config.toml
head_dim = 32
activation = "squared_relu"
norm_place = "pre"
positions = "rope"
qk_norm = true
bias = "none"
init_std_down = 0.0
lr = 0.00157
decay_fraction = 0.731
Each number is 128 + 24 x the weight over its row's rms, rounded and kept within 0 to 255. Layers, rows and columns count from 0. Numbers have three digits each. The size before them is the row's rms in percent of the matrix's.

# layer 4 MLP up, 1280x320, rms 0.106, rows 772-985, columns 256-319
099:161130119135131138100122172147143109134104140168139113134089130105155129127110120132090160065149155173062087163120157144106145118087143169133127133132192170095112117140153078135163119130157158
093:129109114151109147118128141131083095061114133128096153103114104088138162131122162121118181129119143106143141154144121101130137185085078134126159158140130137116111130115111131140157143155114112
095:142119079128101099130100162197113096148145130132129146147153079068145135146109132123124127150141189116153118097152136131165126182107131096122143136152166121111158109137124087130131106098126120
105:132162120120114103102103137177135126112124113176140154162153128142110116145154131108149155090122135143149161150133147137086120181107094114160141108133166142105116143112122133167121179165161063
098:148117121110117158118121123109148125136127118160168145127135102136116161112084135176131123123137178160128148110105099135142100124138135141136171122117121126124106165140090140097148142146111099
098:158092120118131126117140145117125139110135106166104170139113117134140211124131133117127131111112142164119144108121097147181124129144101147157108106109150103130146107108136169140131118150136088
100:129116149152155141162106130132107137124144115168134097134123146118121151145135148139135164110148143092115140107148128123125088168116113101127113133111157111116087122161118161101164144066145096
090:148131138100117108150140155126159117133145157152142159142159104136124132117152097114119131127130118155076108166171153120083108112129103165180135148141166160141098110129087137127100138122142129
105:156106154149157138102097138173143132154108143117176117125170128125122111142141125133146125126118092111162131133089128151112165102096128107154130129094129130120177161105160144096106136106118124
100:123168137194124129140140117130137088150114177121145101144143189112137157153100072117126150125148142090122173119129120151117136145112118121104148079133159126155145202105139159111172129132105123
102:104173109140123155116140164137143095119119137125131129127142090131092136067125113138132140111147106097095125136075122153161161140140080106145147160097128123160127128114155078111136100104101128
084:116103145154116081098080108122144132111123095124121117083103151153151110100112114137144150140116130111118124093163144165091142146169052116145126100124127131094107165155142155094098168148145101
085:099122123089116117142145108092161120101132144120133160117142095096101083152109120114120121117150125168140115123106112144133099136097116160098154126130110152100146106099144125114144112101124145
108:114150116108105132136160152151174120152099098101163122118119153118147164101101085127125161106116100118124100137114149164115118120104112147132146100114158136151141194122108095160150114102168107
093:180135104146145177110142135096135108119167103133129097122099143113142110123102093156093150141070154138122125103117161133090119122077128108170140116163111130139110119163120183117113150140132097
103:113113132147141139109108084192110133106183120141120145127134153123117121099116147101128138116119088158147150156107118150154173148120118128076161125135138179124144140119112143162154091156105089
110:106170114170090129127140143116119135122100128137156151157133128119091116172122134139124145089126124125114095138161143171117140107091128094142137118117175140166119125136099120138091133110150140
097:142101119151126146118150092121115136106145114081166132174149182132126114143118133201094141140102104154118138096105135135141158108102128134133123128104131115111119127150134107090168142182152139
109:103094086083135118110128112135115137126112136135142171121126132160145114142090157124084126041122114118088141111159114165104096129117127159120166141095148111140097150162122135110143110139174129
117:135149141125158091145152108129132101083152148117149126130123075136086174122123074129171151100123119119112121130118119155150154175151082112123160104125115103139109151102105152078127114117193121
136:105137152099177146103117140099126165095108146108146075144160064158156125152162113102154160131136151107096161146106150153135087102147113142166131133140135152109134125147149125124083137083131075
098:127100107092112113129144163125110089151112135105153146153151153096117136134148153163102150132132165187095077162140079122172140092142129158167124140102143113162129144123120121136139123143140075
100:103153079132144143095127142131126109104111100134165119099111101156109172155091118123097147107160118174175156173131133134107119159102152132153146144127158145146101139132093138142147135137105075
114:145135109125136135124106105167162088109164129135123088147147151102113125125131119079130143122119106136112159153101147141117101128141139092150131116145157150084143097135148173142139118162135100
109:151145122120155134110120147129119105133149077162150126133116119091148133117133133152118157124093152138181141098107122146118105084127119155126160125163107136142147151099166101116092109156165093
092:128104168136121134130130102143086155080098117117113117143119127155142132123070080092111117103140076092080119108160119150174139121147182104148126144150146151113140132123145112161174135145136140
105:156134081148143179142111123163126132116157143108147131129167097142096164128111123110126112115136134109102135112146113131156137176140126154132139109079182130147133182125100089172095085113122114
098:103175145169128121127086086118113139116174110178142092151133112138119104098092181087100140161164135113130105110118125138118157100127114122151101108140123163166132138114113118149151110095129149
094:111089147111125152167118150124145129129141132094159075134127122101102112140152118081127117116104130105164089154088123173125134130133124081138102103108121106153132083109135168159167160115100141
099:188074156170122101148169106168159122095133082143158094140126107106109128124116091126138145144114127108173127099149137141125114125122142129117167153132177096108143135146116146091134158128145108
114:148132128125128141112130098136139101119161170099152137154140152061125143140169082124147169105132183105131149133124083175151180105123143132165123109125116106172125118106177113118102117124167124
106:148178104107132127108102151138117108127120109146108112118104105113129162117146133126050158132135179177110133164088172124154117127104104133166141137116163158075123146118126091100096123150154120
094:115158151134126110133209118132127096135160139108127123128140116143124108127130150105137137135131143104146121127081165143065134145078125111173096168103120105080104080107128128153133116096127108
092:115149077120134152133105114121130125132120120122106165111170149132164131111130125103121157115115113174089139064107130131168108162130061110141098105096145065133139161097131092123126112140157128
105:139119094131126176168134131152094089118106166124173111142115146124106177095130128119135142149101138141149138113073121128113108081125101136170118105115135109119127121146133123148156136138142109
097:124127077136098104079133153118132133144137145139139134137118120096105151114135116091119100098202121111114130099089086149122093118170164140194121149104103132089154130142148109126144153105107136
099:119153116128140192157108101185135067117138149163152156102115107112145142140108102111118143155091129112160137081129119139147161166103144102136140112144116146147163127146101136107149087088153094
099:107105153125138131088161157178111109133142106128162110091100163131119105144132138116157124096125059148137124098086112153076106138107141112132120101128121162095100119090141171141156140137130117
103:144132111109179098165128145137142086143135123095129086120118149084136119116146139142191138126129128104165137111147108143100123097117100098121140109160127085132135151111134134200113166134158113
091:111123123145103141138149117156129141109162183128104140124132091115077139061140129138168135115167129088160165084110130137169147125109119083103137135127142091126132169098155098164115148192116136
101:130123088148129137158130129118108116152129110158128085124098113129113194102114132082091142126132174161191129151136137129103110129080177112181153105151143156145148116122096131085132122145165126
093:171112136145130084148104119098136136099150111184131140122137104129138100123083089118119148125127122128148152144101119125139125119106117131155139099086115145141089094129144115124143111114125162
100:133117063129117107135148156121119179108128103152091112169135166073105118128126166196120109118122188114118162116129180133169082165148154155114109119120189106118136123128136120161113071145123088
110:140132116128190125134124163132105139108139153090113099130167116129128119136085083103103111096079130126062157122132110159138122142124096101120144138086137095146137141117104136128119146133135109
094:122123121131126123160126134154140179121186137153144112129155134103079128135141150150130136114134166130086111153119138147187108077106127137151103140137141137146080108115190151120126131099083139
109:134158138115138138165114100182110109099144091137138128125165094075099105105120114088131175129121160166089109104092159143083083113131127100159136148149128135153118137160152138106087147129134134
114:176149132141102130141117127119186117137136080114148132128111137130138115126115133162107157120130125116135145081132128135147145102150109151081146149119114111130134184075125111114112108144119121
095:088153116138127144095153141156100127117103122122154126160160169116091110134132135155092174076120115144145138112135111147137122109116134114158160119079103134122106119087111121125124155118134113
091:137163127135144157138139121097138127094134100108181128147166159117161135129127145142118166149138152100118097146111147126137130106133085112127140148126125105132125103137104188151103136095149121
094:093086124189110143144146119162170120106147169083117152155144129123095150137110087155109134142129100130072133160162106166119161066133139095149141161104154133136143124089173127115145126126148104
103:133158090101161136112151146150169112127125122096182161140101177134111098125121067132136143126118150137140145127118095149117132149124105153107157107129094082144117094099178113160125152185093099
098:162111135146123154149150154134128109145134090095126130138126102132132112160105154140148196123098145136106137091154152122099131142138082152176135134121145160109113159155152121136146108152167149
095:152131110104130146095116116148084123143139115136122152121110136116113142140119136107112140122145108157171150137137114155117116128126145111119134151130104159129127125135111146124093098074121077
137:126118100140127125121131106092156163069102095142117122139133105135121144114129127115111139094131160150132115162106143143145128151157113129166135081100170106135130134179147094153123086109118146
104:133123139135183177169139156108120136132137082135157131123110129120129151119137151129092156152136142162117141085150101122144112141115132146106130166153113167118143118141111084101146134093149135
083:133151089135160137151128168153120086118127164164186121165147142121074148136153142108119099153112117128139099142144115100123142104153123099110122112115116137143131107087116155115164157110144109
096:115138133167160162146128121158138108093113096105123106109117141143124104123134112106118121114123104099089131085112113129123174102165158081133156140151140155101152150132151123113134122148109128
101:121153125131084213129139113129152172139184120158091126124126125088116101071139150103094107127129160097111101126175179131118106137170117118119137125137118105155134165151083100132089148113121143
108:120182114158142140128111100117140155108139139118156126166103181168097112139135126078062165131114104101156132113115084137142084137095128105139148141137173150094131098112133102114133142102156090
093:119106094160143141107091190115126122110154126086142136127137120158139100151133110091139128123154128115135152127164063131100134146086159137096137182121149149133166178167171145121143139141123122
094:137114157096099130116145115147165135097133133125151155139116189112123110119132114126157102132140148139089096112102144128136142106073111117102119153075158109130094120186164150128146129157110101
105:163103156129186130144090131144110152130111101104141142133129114103134152118089124077158148081111092124136187106166147139147141131101164159144120172107160115149134118080132165112099129133111148
100:119151103115139139164155123129161118127129118093146122143121143112127128089112123122161143128166135113136103106112176132174092117118100119148167167123124136104109127140148139169124121127156092
085:105111135144148137122092121114159136128157117085134122106155155135168120140122120094084145133125101138121123103180127137181132112135085108152153131155131176155104145142143192121130137144132115
097:127154140126127130108134142140145144130129136080148113134165151101100106127140076120173167123101127097121180159135139140085135103137105125147158148124124111143126138109141127121084152151151106
106:170109150103123183147151146137125102139137137121133108110129143093139124070120093124154122118170147122133113153124142182130147090141109093155113117101106132129084143102148110126132097149138139
098:117126134122163142142109131149089093143150111144132102114102138122099119110147129158089157076129110095107142089140117142150119121131152126175145104120143156127098161128175118115126136161120109
097:109144131103117150142120141126179138107129156100121120162148135096153103084103126150131120099130103147188106117122167117154148155119114129165173148128128125100134114130141135141116150099137099
096:081109144135148110131107125136087093135112095119153180121137137124130130097145161126145142126129118144141158118142136143148113128105109121109124152163160112131123159096126082159098138142080158
096:098131113083134170133109131134147130136142143138134148156119131160132096143145173168097113088158156138124121110163127137132101123185128096105138091110103101152117153109138098122133135074172091
098:143140133139095116113168151133158136115157119112133107128132105128100095139144129118093117108125117133110149132102137134104169148092095129110141123156143138165156110154135151094148130171124138
092:100079143110131087124094154128113116115175101130131133105150121130119191085145139125061110126108149154131133155142136108091107148109160124103120143123156150140139116122113098156100137161146141
093:108153112161169129137142135130128105138162110146158125161137180113093099157133096137090125158135166117132155120140168147138106127111111087131119112158156148090100082107169112123127124107121141
101:114126111116148133115149134139135144150103133149128105138085170121081117093158110125090115118160133136128140132157140144097136136136161155114129123094145120144073141138119146146095120123170078
097:131156129126162114137145157162170159132146149090123133118106162067139148118135109104146090124152137106138172093124145139123151134112139112140174161134126077141131123143168111107144124146117131
088:125131104113104147184088138164137113103114174115147116125115129128108120106120120136127129120096113140182180148116136165125127126156111145076128093131163125140105170108154127088140164122144142
098:122118086169145152144129133133181154096140109087130127128094098142105135132118132128137120115133110100169130096156097175141131117141148125119165152104147140145104133103177120111125163152156155
110:106155098117132176095145159094129122135159143135150163111140127103095149132156121157094160106164122151118117129063123126132162118142124185150131083095118110124113135139141099135119138131123086
098:106121098153137101121109142119150134136157115089141117100164164117105118152147096108158143117136114115140112122151097145143112139103150156089130157125104146126134146129151130130151171133138160
107:113111138144125118088173183101169109130117127152133177126138132074129121120130151078107123143089127125177134122097158126156142157120107106085137169078138112142157139151117114175120141139143112
100:144105083136127120141139156148153113118155129138183096094113111106115128142143098098111136121111114135101118122132165154118125129100165138142142100132117161123123120120132126094094131125163090
091:144146148101107158137129120116147186106158131159152141154109097160071078138151107151137132135119138126113123122130147127142121120109095115150149153164142168144107167141119125103133121136098122
093:146090129126163149163112107152129115153197119120125086124094116093115168132133111067135122124135076076111149104124146125119100094087143118114145115117117114137119110147182157139116103114145106
107:177152096153136118122098156125139100090137107103117109115145144129145138144168128116115153133106145148120109128136114135102119133160132125150127109139140142096116160136111149155129130120165132
097:093115148112104111137107114138129145127128144148165130082138146136113102120115085130129124140124122122148107098166111168149145165112080142150147127101128114159108093148130147107099142122109143
097:098115143172139127140143141142141126101182144110151200114145157170125149100143111120099110115138132123133133143124121155137121137172158102190131132173137099130128145156147125178135128120117141
095:107124101106193177125104131114133114171140128122113124145117139138113128123134116130090137127166117092119101087109108144152150069143141092111129133142114124163118151155119134128147104113210150
139:081159150110115112146137113120115158096113094156166145166132138133118139098124103155158155112176142152137183171134164150127128144180122096174135142130146145159127111111101096072092121141106115
110:139123119115163136139110116120150136150156140118118110115147106146099144077142106095140126151166131135153148108100123179104113142109096138113115106172140099142120161085113095172092126149121125
097:094203129153142166141118143146138116093144129176124147131114149123120155134118093112121127131131134161103116139114132201100154120142079108134149153140136103146097109125128106158131150149095132
110:115150135166165156184113106131147125113137122172158167175137125161154119128102127106122103089164097105095137115136149153131155113113119115145167182197145135115134129152096106149153123132136123
091:131168129111110168129123130149199152119166119143092137115145113106098151101138142111095166137101131108147097131103142164137151159126126131141147098147148131154161119142121134184099167099119148
094:149143116077150166121173188144129134145142115122129157127139122135116092105120099118133129136104140111126118095108150136143144121149100138124136125111093119113129208138129097139102156141169098
109:183156150160133100139149151141110109087178155162134131119079158167132124135149140146113118120194177103118133147114075123099107109114115111172164140206115132148124153122117138152150119140137123
102:138136136149131104144124088189088141109140169143159127132138137101144107159085153121093187127166115151144164129163120134156141140096142164132160151104131117153094149158143119083098138137180083
091:139135151136142117150148120188112107128128128093072104110088105130079113126134073115155131137147156086130107147142103131080104167162126097125159132087105089085098167085147147075114112147133125
101:157150173128109132125122176110146088101081176131093163108158171151113150171098086119112081114127125136055122119110128208109103114111126138125101142094143183126143130150160170151134092140105088
093:131116166106127121170106094127094121144172132129097108127134076157126149124134097093123163106109106098122169111158109149121117120172129105120140093121171156142114126146159152110097114154139091
095:143149092150141152164128141148100142124131105135122157127145108144102157126118130141144138101106141128119145141136093161093117155080154165152149111083143088118084126137139145111146114145144147
107:130153143122146159125131122107124131120155102123177148119172109114074101101115128117126121128161103161148155162122112141162127158137131158176157182152189116132124137095151128095165152105097122
092:099142121153127150132136109113097098148172148170105141143138084083124156132105079133130166131111156106141143154162098120132153140124129098115112131063143115107156139103158127159117137122156127
111:127192128126164151081121140107146152125137092145139180177118087132151137082105143093102109101161152132122137125102095132128084130203126128160109116149118115124118110165155162126143101117135134
102:109088088121142113138165128118143105132102110127128162137151151112126144103123082114147150114128141177140142113145104140104115189097128134137127130139136156103098139141121101161164138108091095
104:089130110097127104165128142111129125155129107097129136164119130129101180136120147117095155113114150130160114081106112127128117110112131123119164069132135159076158108159151127136165125093130090
107:151104137131138122133135162161145097101118170159151109120136151102125087098144144164129167122132109123128182108113121134155133078133108094128125121103131141164139151155178084137125099120135098
099:148130099162160114109143134129166104107140152153130126131127092116084132113127075121147132105076136094140155160139149120119120131128106095142114158081177142164133139107116107126122101167133107
102:124120100137184095115108148158120084114154099092125137131158118089131160086152117115136115124102109139110161093130145145111134093104135138108125140140131155092125187102146089110114111127118113
096:162099134138123156129060126107112098107106102124162109150135139089107130092125106138144129095108114120168117095144089142132142143141162133136127125126120117121101119163116130114144085111162097
097:127083140116144145116071169151121140117196126112149165114126132108110136156144121114154164118179136139121165126168067157130175076141115145138134143129114112139091122129120131137122148143149133
090:131158143140150168134140108176101145122135109079154151147142106105153120097045103107121116137126132133143101133112091133113102125102145131101103120136142132147124102124108135126128124092103135
094:158076137118105145082150168128125155154165107142117157180145109122150093157076098122111153113142176094178140113136170150171126137160165130127155136103138163100093127129119108113121098107106118
099:125157104127171132117096172139142064078166112136174126132130088095116138121105148160110128124144118114109122156142119126099150097105137172114156162116123118166109125104154109120121119153075123
099:168134102166136113130089112135125148127105159115132158188136100089104130062146080109144114123119155127121160107171130127115126144125094113126175144119111145128134156126090127119111113156127129
101:177128068149130127146123140127163067056158175121136143107127116106118133101154100122140113098136146133145178137110135140107135142120124125120118124139113154130116109141098105133076137151087138
111:138158126137188132138108119133126132101119113111132120109118128130106114130111098116156128075128111107102100113123144173130154134078142125171133128078159094103133169117119135124102126125141114
104:178131160159114109091113140145197107142092134163108169107141204082107133131123135144133147121164170101129118130148101143095127145133126134118145113108123118108117117147098131109144107130132114
103:153109135126096159135117156150166100147110108088125097115142088127073121127123111102107186089150134174125147091137094131121109165102131120123121141102157120113123160104123077102157135164098125
097:118095143084153160130142135116126161150137155163123124123174133138133114067144111148130139106126125090150137186117156137105152124200122146116113147088128127170121148142120134150090131141195126
102:136115149144133135119165154132126113122161103162143116137153120092102144132127148141144164160136168155172135097125142141105110116117071090165138111132133155108113113148114141149097114133147112
114:104151145109123142134140148137127125145109111126129146145173084167140124139107087146128115092144160115134133169151131132061177119152109103156170103088172144163114150166149126111121135105127115
097:128125123148130138172110145155141120113155164116153093112142105118098131143171061174129114095153152099073118122102143149137105118153102125116139121157112112141120115123134069093092160105151122
106:121104152127141125118121127137114137092133100151102121129174098118099129138095116147146115074154109169105108095098172158071101125111122154119109071110141102116150137123132083150086158141115125
101:184083152193144128165110136106125118122131103103160112119083145072091136142162128121185136111140126093145146106166124130133137122116117126118153127133126125136128121101156163095080141156136104
100:152147097120134185156122158132136106128145111109137119106138119148116146116141154130116095151168137165097119128108110118099133144152105119137133108097115092122116135093101151161114110099122140
101:113162108152140120120116146159139126125133129161104116185162154125143137140095072141131116105171105135115158093097113146123120132107124124141107139137115140133151163127138144111172143134102145
093:173088117097124127140098127119116130101122119156124096140137100135104164164158095148139139068126127152115084128144200122141125124103140167129139117151124095169139136124135179138107138156162140
115:127128135160116161148114135126146136147153081100138111156131141110101140157104086097113149118098096151108163122167123173112131088123105130150203172122128134098121111128142158111076122131132079
097:129103071145131113095165149137112108150091132128147121135147097127086148117136107079075116127117125170101125159133135146150104141105113089166138131145172143114129122136089138152127118116153115
111:143114140120170112095118143132112180138118144158129091114126149155082112073121114119149140133122133144120149156108160164150131103118115136088101124146117098155122138094120137177154129156125151
098:111093130177131108131119176148155166089137125118152149126114154119110107167152116137095131097180123130147162072185102147149172110145171101134109151160141162137155148123118108133149165112143124
101:095152132129144141150080104150075095128158146145157109137181165160136072131108153148142133174148149108143115112123111133095134145106135102149090153134127126124160138131121133145168091093158111
111:111110118114120151146166113127114130138111115156129114132111077137153132136130057128158120099100108111105144153101136147119145098101140133077166114164154126104109133156116098138113115126137129
090:144134157112118124177060119163162086130132145169171125071118109143092067117116122121166145096137129123095090185148167115109115120134127070127147128115142107166133121104140119096145083152077129
105:118146105122121148141145105141123169064124152154133093160131109111138153115113099146131136082155169133120135157173157143124129148174160138175097099093162101104120170124151104136161114155150160
094:155104133075109127144157173141140094064132146138130138097136095128132086152153125130081145120147123136150131165118130133103150153099126152131123084116151132146103160105147119094149102153142115
110:099103143103138129131156107115124123128146143120183144099112145131087159136140125138109107122113112135127139093093104148137104112141104144161102112090162094133143142102126077105165125134096116
110:125160197087160128114141144175141125140166090162144120135169113085131097092097134112116126099148127132115120133097151126105158118131121141133126147148134107153085115108147154098147125160130132
092:095169133145152130104108161148150121097112137160126098111130160110112165122146107146106141163083145146095109122128153164114134131143159162113119116121149139145112174126109127190134146126103095
087:169194121170126123156134126133149125117155131116125173143154113120106142119108123114135132060136141130097121124154128150176146149124156114134120148150131134119108118124129112143127103120111130
075:138118099167127134102135160096121105097150138123128161099153155171105088135140159133138117132140141173123138116125117102159119129090117100098168162144152168133140120154142123148137154132143136
114:145182116084162139138139158114127127130150122112115119155108158111127115130124124111110147116145100120121182083093135143094146132106113127149141138125118104122161172143125112137109145179115088
102:100152113153171127160128104113119130160114090114151137086154094134113139149118145106095099111086109149177152153175186139137108115128128117171112155129127140147127099156144172113105147131142127
090:119112126146158148154074115086177088133102183143111096144189127080143090133137119125112107119144115084159134115185142101096147095110091124108146132091145133140168132097108145175136127105141124
085:156078114096142137153108145154139106136092133112114155106126094158094131144153122124127143109135149101095154095153099145148131134111133120107141175131153165125094132158150107128175135088165124
089:098103132148172128149115121111089161108160133131113118096168116103124115116150093150124122094185108097119148111145130129134113130127151140119141120158124061116140137131126140112171074138106135
105:143147118153136141169121106134149103148123081121191179113118141132120131145131132152130161140167165111136118082136131165096120150157109167131177177119152156142098148135092147098082165161168130
105:109123152126146176087163186156127163129103146098111124136160106095132153147129126117167111103113152165082121123117130125146170128109115150136142143148126085120146146127113129179129157160120137
103:136099140166158128173162146166117099125102133133141099136119107070105156167101119100108154115092119140138132156148113138137121117120098144174154099145170098138119137141127109069158126153165098
092:147089137144152126138147128116115184086105143134152120134165142149114163135133152092100124141161123119139155147126106126126158149097122087129110149095161137154138092134102158105112116177135127
097:130189111082128092141115126091115148106154114154123117097143125092109170151137148099130102168174111106109160147148141127133157126121150136114134172125141115084122106143114140129127132104170085
098:109138110166143162130131124160139148113130106137108110112114163090137154118095136078091149090139119106136114132147076119111142150144153153113133122147123122077110152111131150140129108131133081
107:144137129140163151144123151119119178110120117138127154113128163112072165110128068143158142099121116106149121137124117157137171155130119129124111149122101136096114111120133159119089111135164095
098:153073144096130118144109119103150122157180142107154126121195121086146192136141137089136164131117096136114119135114134118130124132137105149154136099120110088116122153122168107133155166099123103
088:098125129161098114158135182175125126136149144113125155139117187091140108113116084122135135135098127116076179064102125144109102099135166154108137106121123150147154135102171104095183104161120108
116:139110129156105150104100137155138099098153096141099150166109142152091116106101062140133123135157113137141128081107134144135122103182123160191128127156095132123114113135138117104138143102121136
111:144127133164161170128087083147167122113138075120154098133130117134132171121129076141145147161165123096101111135158128123090145103142101103134148174128139096111164174042093135100115151109122138
112:125135102122139106133129155138149122135129100123129147123185127135048104130086138095127161091099133151153144108123154174140138149108102094138149129156145102152076147130094167166092129112150103
107:144131138122139104143112165164136131084147162183128129116107160080139136167089083153081115129125121145120123111122146138075130125135141164144118143139120133137135142095143113126135131148116136
101:116110120074172136118147133124122122112119171157137158160123126074100148133124096135125108114095126117182154111132178140111181145169101139132138119102113136120138121107143114183105148100142095
122:102117118102118133118105167123166127138130119107126122152131119135116138105096154107074172134122136138142141155143141145134157123133164116144172125149153156167107163141147131119116141127147116
095:118163167117148163120142080151174172107142122119122144153105160148115089148079111115158132074122106146131156132128132129106152164113106103121127146115122147122112108143160116131087109099091084
089:119105116127153158133143138157127135137134102186118143099149135106124115132162117156111137076122131113135136141136150138135183123128132123139108131139127082135105118142130086140154073084166139
110:112122084116127110151092166115180140110142144150118090128158156101085124107093139135080120139151164170090143156122129153143154118144115125165122096092104092091145139126118115151132140104108149
097:130138068088135128124115092126162134126181138163113149163134118132101161126095133121062160143138110155132100089125084109160144107163155105113134127129148141117114124121148136112157133149158084
102:080119122088161175153120158125152140132134106129111162122134138128143087122115135167128137115151147136091102143102144158122086139110133147102143092111116132101124137165142084166128113127131083
091:145080124137144143136099100087128137166120135123176113167143130138114175149147125108121167126145172168123126132188110134083178092151081111117164130136151128121101146134116166193123146123125103
100:110124143135100116168108147109146121120106104155145124091091124162100139135126117097076141130108120162057111141129160182112081144072138151137125153165124144100165115132119100140131116125166091
093:127158124100092151116156118120131133143137068083106092133097093131102159160123099140069158141116127138151109141124165133132178145086135120091147127114133152090124150118134152155095144084102119
102:143125084106146152140155127153149129119117133173131147114144110151089155088157117154136141137114121167057155096125116156126138136155089165130135112110104131148111113100118138146137112114115076
099:145132123149086157110162138156151129109127088158145123172111094094136155112118094127159143099105116095157129133116140142173136118106113157172143153113129130120136137092157131094133141125145127
092:104125150154168157134144131131153130146139143120133138157124134089129137130108163134106149132152135109069101113152127101102159115132154127115135177155172184158141090096132101116107123142151142
103:144169101115118133132161097146150099168130159115108123119124129133106160137085113135130192136147120115186129113151102185133134118152110097176112152135142106109109110099151126127111144164165110
109:142123125123166113137154130109124142152125114140143116119111117115080120158167082145103128111094132128104123089125115136082135167121101155122147127128100128145122127157110142068186130163140142
108:112109091137117145107108150151180107159144132154160113095168143095120164085115159128107120111133138098114120154094107125119152176142145103126141119118133144135138172132108152130148146107120123
096:136079119159186133096128146162125100092149133103134121111129147118117084131091134132161135127142131154163153114131131182146140102157119126172114121154126129102134133102131116109130181167153122
093:132147159136074172149139138174118148153166143134137118096139108121108113105135153131154151130140133121115133155105154115123123146149137091172124130168136107148091115095125122094086139112086130
086:135146125127130121148097140125131118112142154133118150123146171126110156110135137124086140127132149111106097130148071127097095160114117137140168128096167092184131134130148139131125139094081108
103:158066117160143111127120127128156122063163141105150100135144099107117177112134135132150129113156166156144148112137135148091148114163085150152162126088098091133128156125096135106117141117146144
100:178141098092133104153086103177155139072141098103123110141162105131133158158105078121117121123162158135096131108141112174106128157102119156137129169109085137113120138140132122132128100108168110
105:126094121113150118129093154151104111122174104104120164145136142113122087157157089092151150103099109135123163175125150175120162114131133134074127136102139132114164150157138149144160131149149098
109:142084160170112137143161156114190120129163117095134119161139140115114115121100134112107115102175140144116131082149178140125148184145126135116152113131176110139093114165088167117118135158113114
106:112125108131109132115081104113170113097114136109142153131119088154129127115116089151120121085120125150106137098114132121153120131102100117105173136150135146104114131149101160106124131164188124
102:147147178124142128142093112132158145101132122124121120119088114123138121137098128102118127087105147147159167081179144142114134167110133089139126115139153140097149121142164135170144124144135122
106:099130107115125141143130195141109119095121169170107178119146121124088161133122104140145125111119122150116125089125146161132147104151136158124144104095125092094095122138153105136175135162107176
100:148142142165141109133095168157099113126132172183178100135149133166063099144117113112148129114136091139127128148120120122128118159131129135158087137106127139141113127173157121122157098132187127
091:137091117156119146185105131112136153138117148189176116114131147154140141140120125135090104143138137140116114119142128138086150154089103142146142137086143138127136160093131180105094125158137064
102:109112117162156148092122166100138080130116090128115129124139118084112176129080116072117167139101143132116157169140127152126126140133141123135140128144182147136167139121132138142154121154135128
092:166123107125141130110119150154128114090174113150104122127107150153105085112116107117115133137141171140155141128093137152093121153149109088177130100100117114062136109127175124140090116138117112
101:127167127113156191104176110098136112100087090158141141102128171124092109140162091131111127093116108173169157105151119119122136174136097137141124131114154141125145108133078108147108150142145137
096:117192080127106133134095098138152149146130096090110146126131102123080179177104085126102113137162153107119124132141146121134113149105109141128179123111107134115114156126179142136097128093155082
096:124140121119169146151126104117151134147149154116116101089112087168135150131117121149133139140154073151134145103119117126144140146159081133117177120069109094132073167132133168111161107105117142
103:132168147113120170130163167140151158098148162120155127170117117109115107096143131105114107153116140103140129151165162109121146170100103106159137153091131115146151156109140113148139142100102082
085:163104137145153140153171106168110085104134087151115147131092099117097156116149149083112142155124159142103105185149126120121153177098108110178159104118133143143112138119148111159183113081142131
109:148150114129098087127110111084137154070118098144117143132154138112132110145134130116141094064126110126097141097119124142129134147091150122141125146155142113107120153132093085125100144155118138
099:144144122093157133115124105147123188178103145155108163153092125150112116096140129090114155084131117144111153148114152155151136129178147114145111141160134106127125111122135139143119177143132128
109:129159157153115082118128088101110136103142136135143124153143141126144097118149126137138177119119097117158154136107087152114107130137128118149139103136120164086094124147149109112096182146139092
099:118169094151137096123086135147153090140133140145133136158134106101106126151118144135089110102128147132121137137142124129105098135131109115116140084118144156136139148201109129126157135133091119
099:111189131101135146121102099127130142117114132123162129148139156115113102100131103128119125106134118106134116094135159140119136127107086117124126092170173119137101153130139109130110109091125110
091:146167086139142085136120113143103124119191084153150180137126140093076100110125077113144165108179118156178126112137152110117124145116130097146150120105117131096139085114125146120099144119135117
097:143088147119157111106158156087141133135169101134139124167147107126160153161117154067095084140144109140135143129125156146144076130110095178141113109155112146126124130139115114148141119152140128
104:152116136150118137192130175167153115109111126103112143101133154113098139119153142139148145125112132136122179141099139148133103098133109099140133094135132140119152139140149156118155118121155115
103:099135146153101153129155123090183184142141145158127109162148098093103107104140118145123109134132094134155137120127163122092142118147089108125135158117120176160126120153115119151078154073122138
091:159145141083166135134112130139119186137166161158129144114091125186155164141103147098106133119137122151100110128135167174094132156118155142157131113151119134159122123153118130157107123106105101
100:149159156143141133132144106119098108158105133131142120143139148140121162138124116130113108077165139131093169123130171119125166172156154106152095110130122074143105104138113131111183111149122114
096:107133109159119076111090162171129134125128098148121144138135150149088134102101108137110145156157110119121095155144132130091107151107114114107173084132148152079152146145143147131120145123140092
094:122133107091168143164089122102141104150167090092099126112121106145124130083152110114121164145125093111103127177076130126090100087185106141131154116160148120086151156129158107170083163118131139
120:131161117118177168081135106145125158076146102112139146163138123134134125134169136126112119136165106101137110106120145127106156185137098094156146115095141135164147092138117093131149101148120112
097:122155134132116117143092141165092130082113152144103122115092086117108131069128087164171164125110154145146102109074156135098172123157105135115134071137125083116118188152152149095077149160089165
133:125158108105093124110065145136171131120126082127146136100137137086158161114112121162141140118152101150103181158102124136129108106139108169183138154120127136093128090145166098135106130084141144
093:144108140145122108128111138091135141098142124119109135155160117121145171083137111112098119119122093114140123144177161147114155121142100116143153149094156104113088114143103110148110111100151113
094:081105159124108173124078202105119187103170111098112126113106118083102136119116123108132144088137109155101140084145122100158125114127100173144124150077123103109121123132145101113105090148090130
104:124135100125179135133118150134133111113102101124113088143105113096126101108123091107128099158101086099106184112118194161108098154111092131070165149124146128108156116079105119150144164145144122
095:106128133111170115147098197100123117120140130142120173148103110153152116133087138134116140124121119103175135141121137119071112185111106153122110172100125168120093090129112129130125138173143096
097:131126129131148138124086153145145125139121152082118150094111132128126149139126139134130121135142106111121145109147112140101172153133116156099125083109124151088138170074157127134141142093155119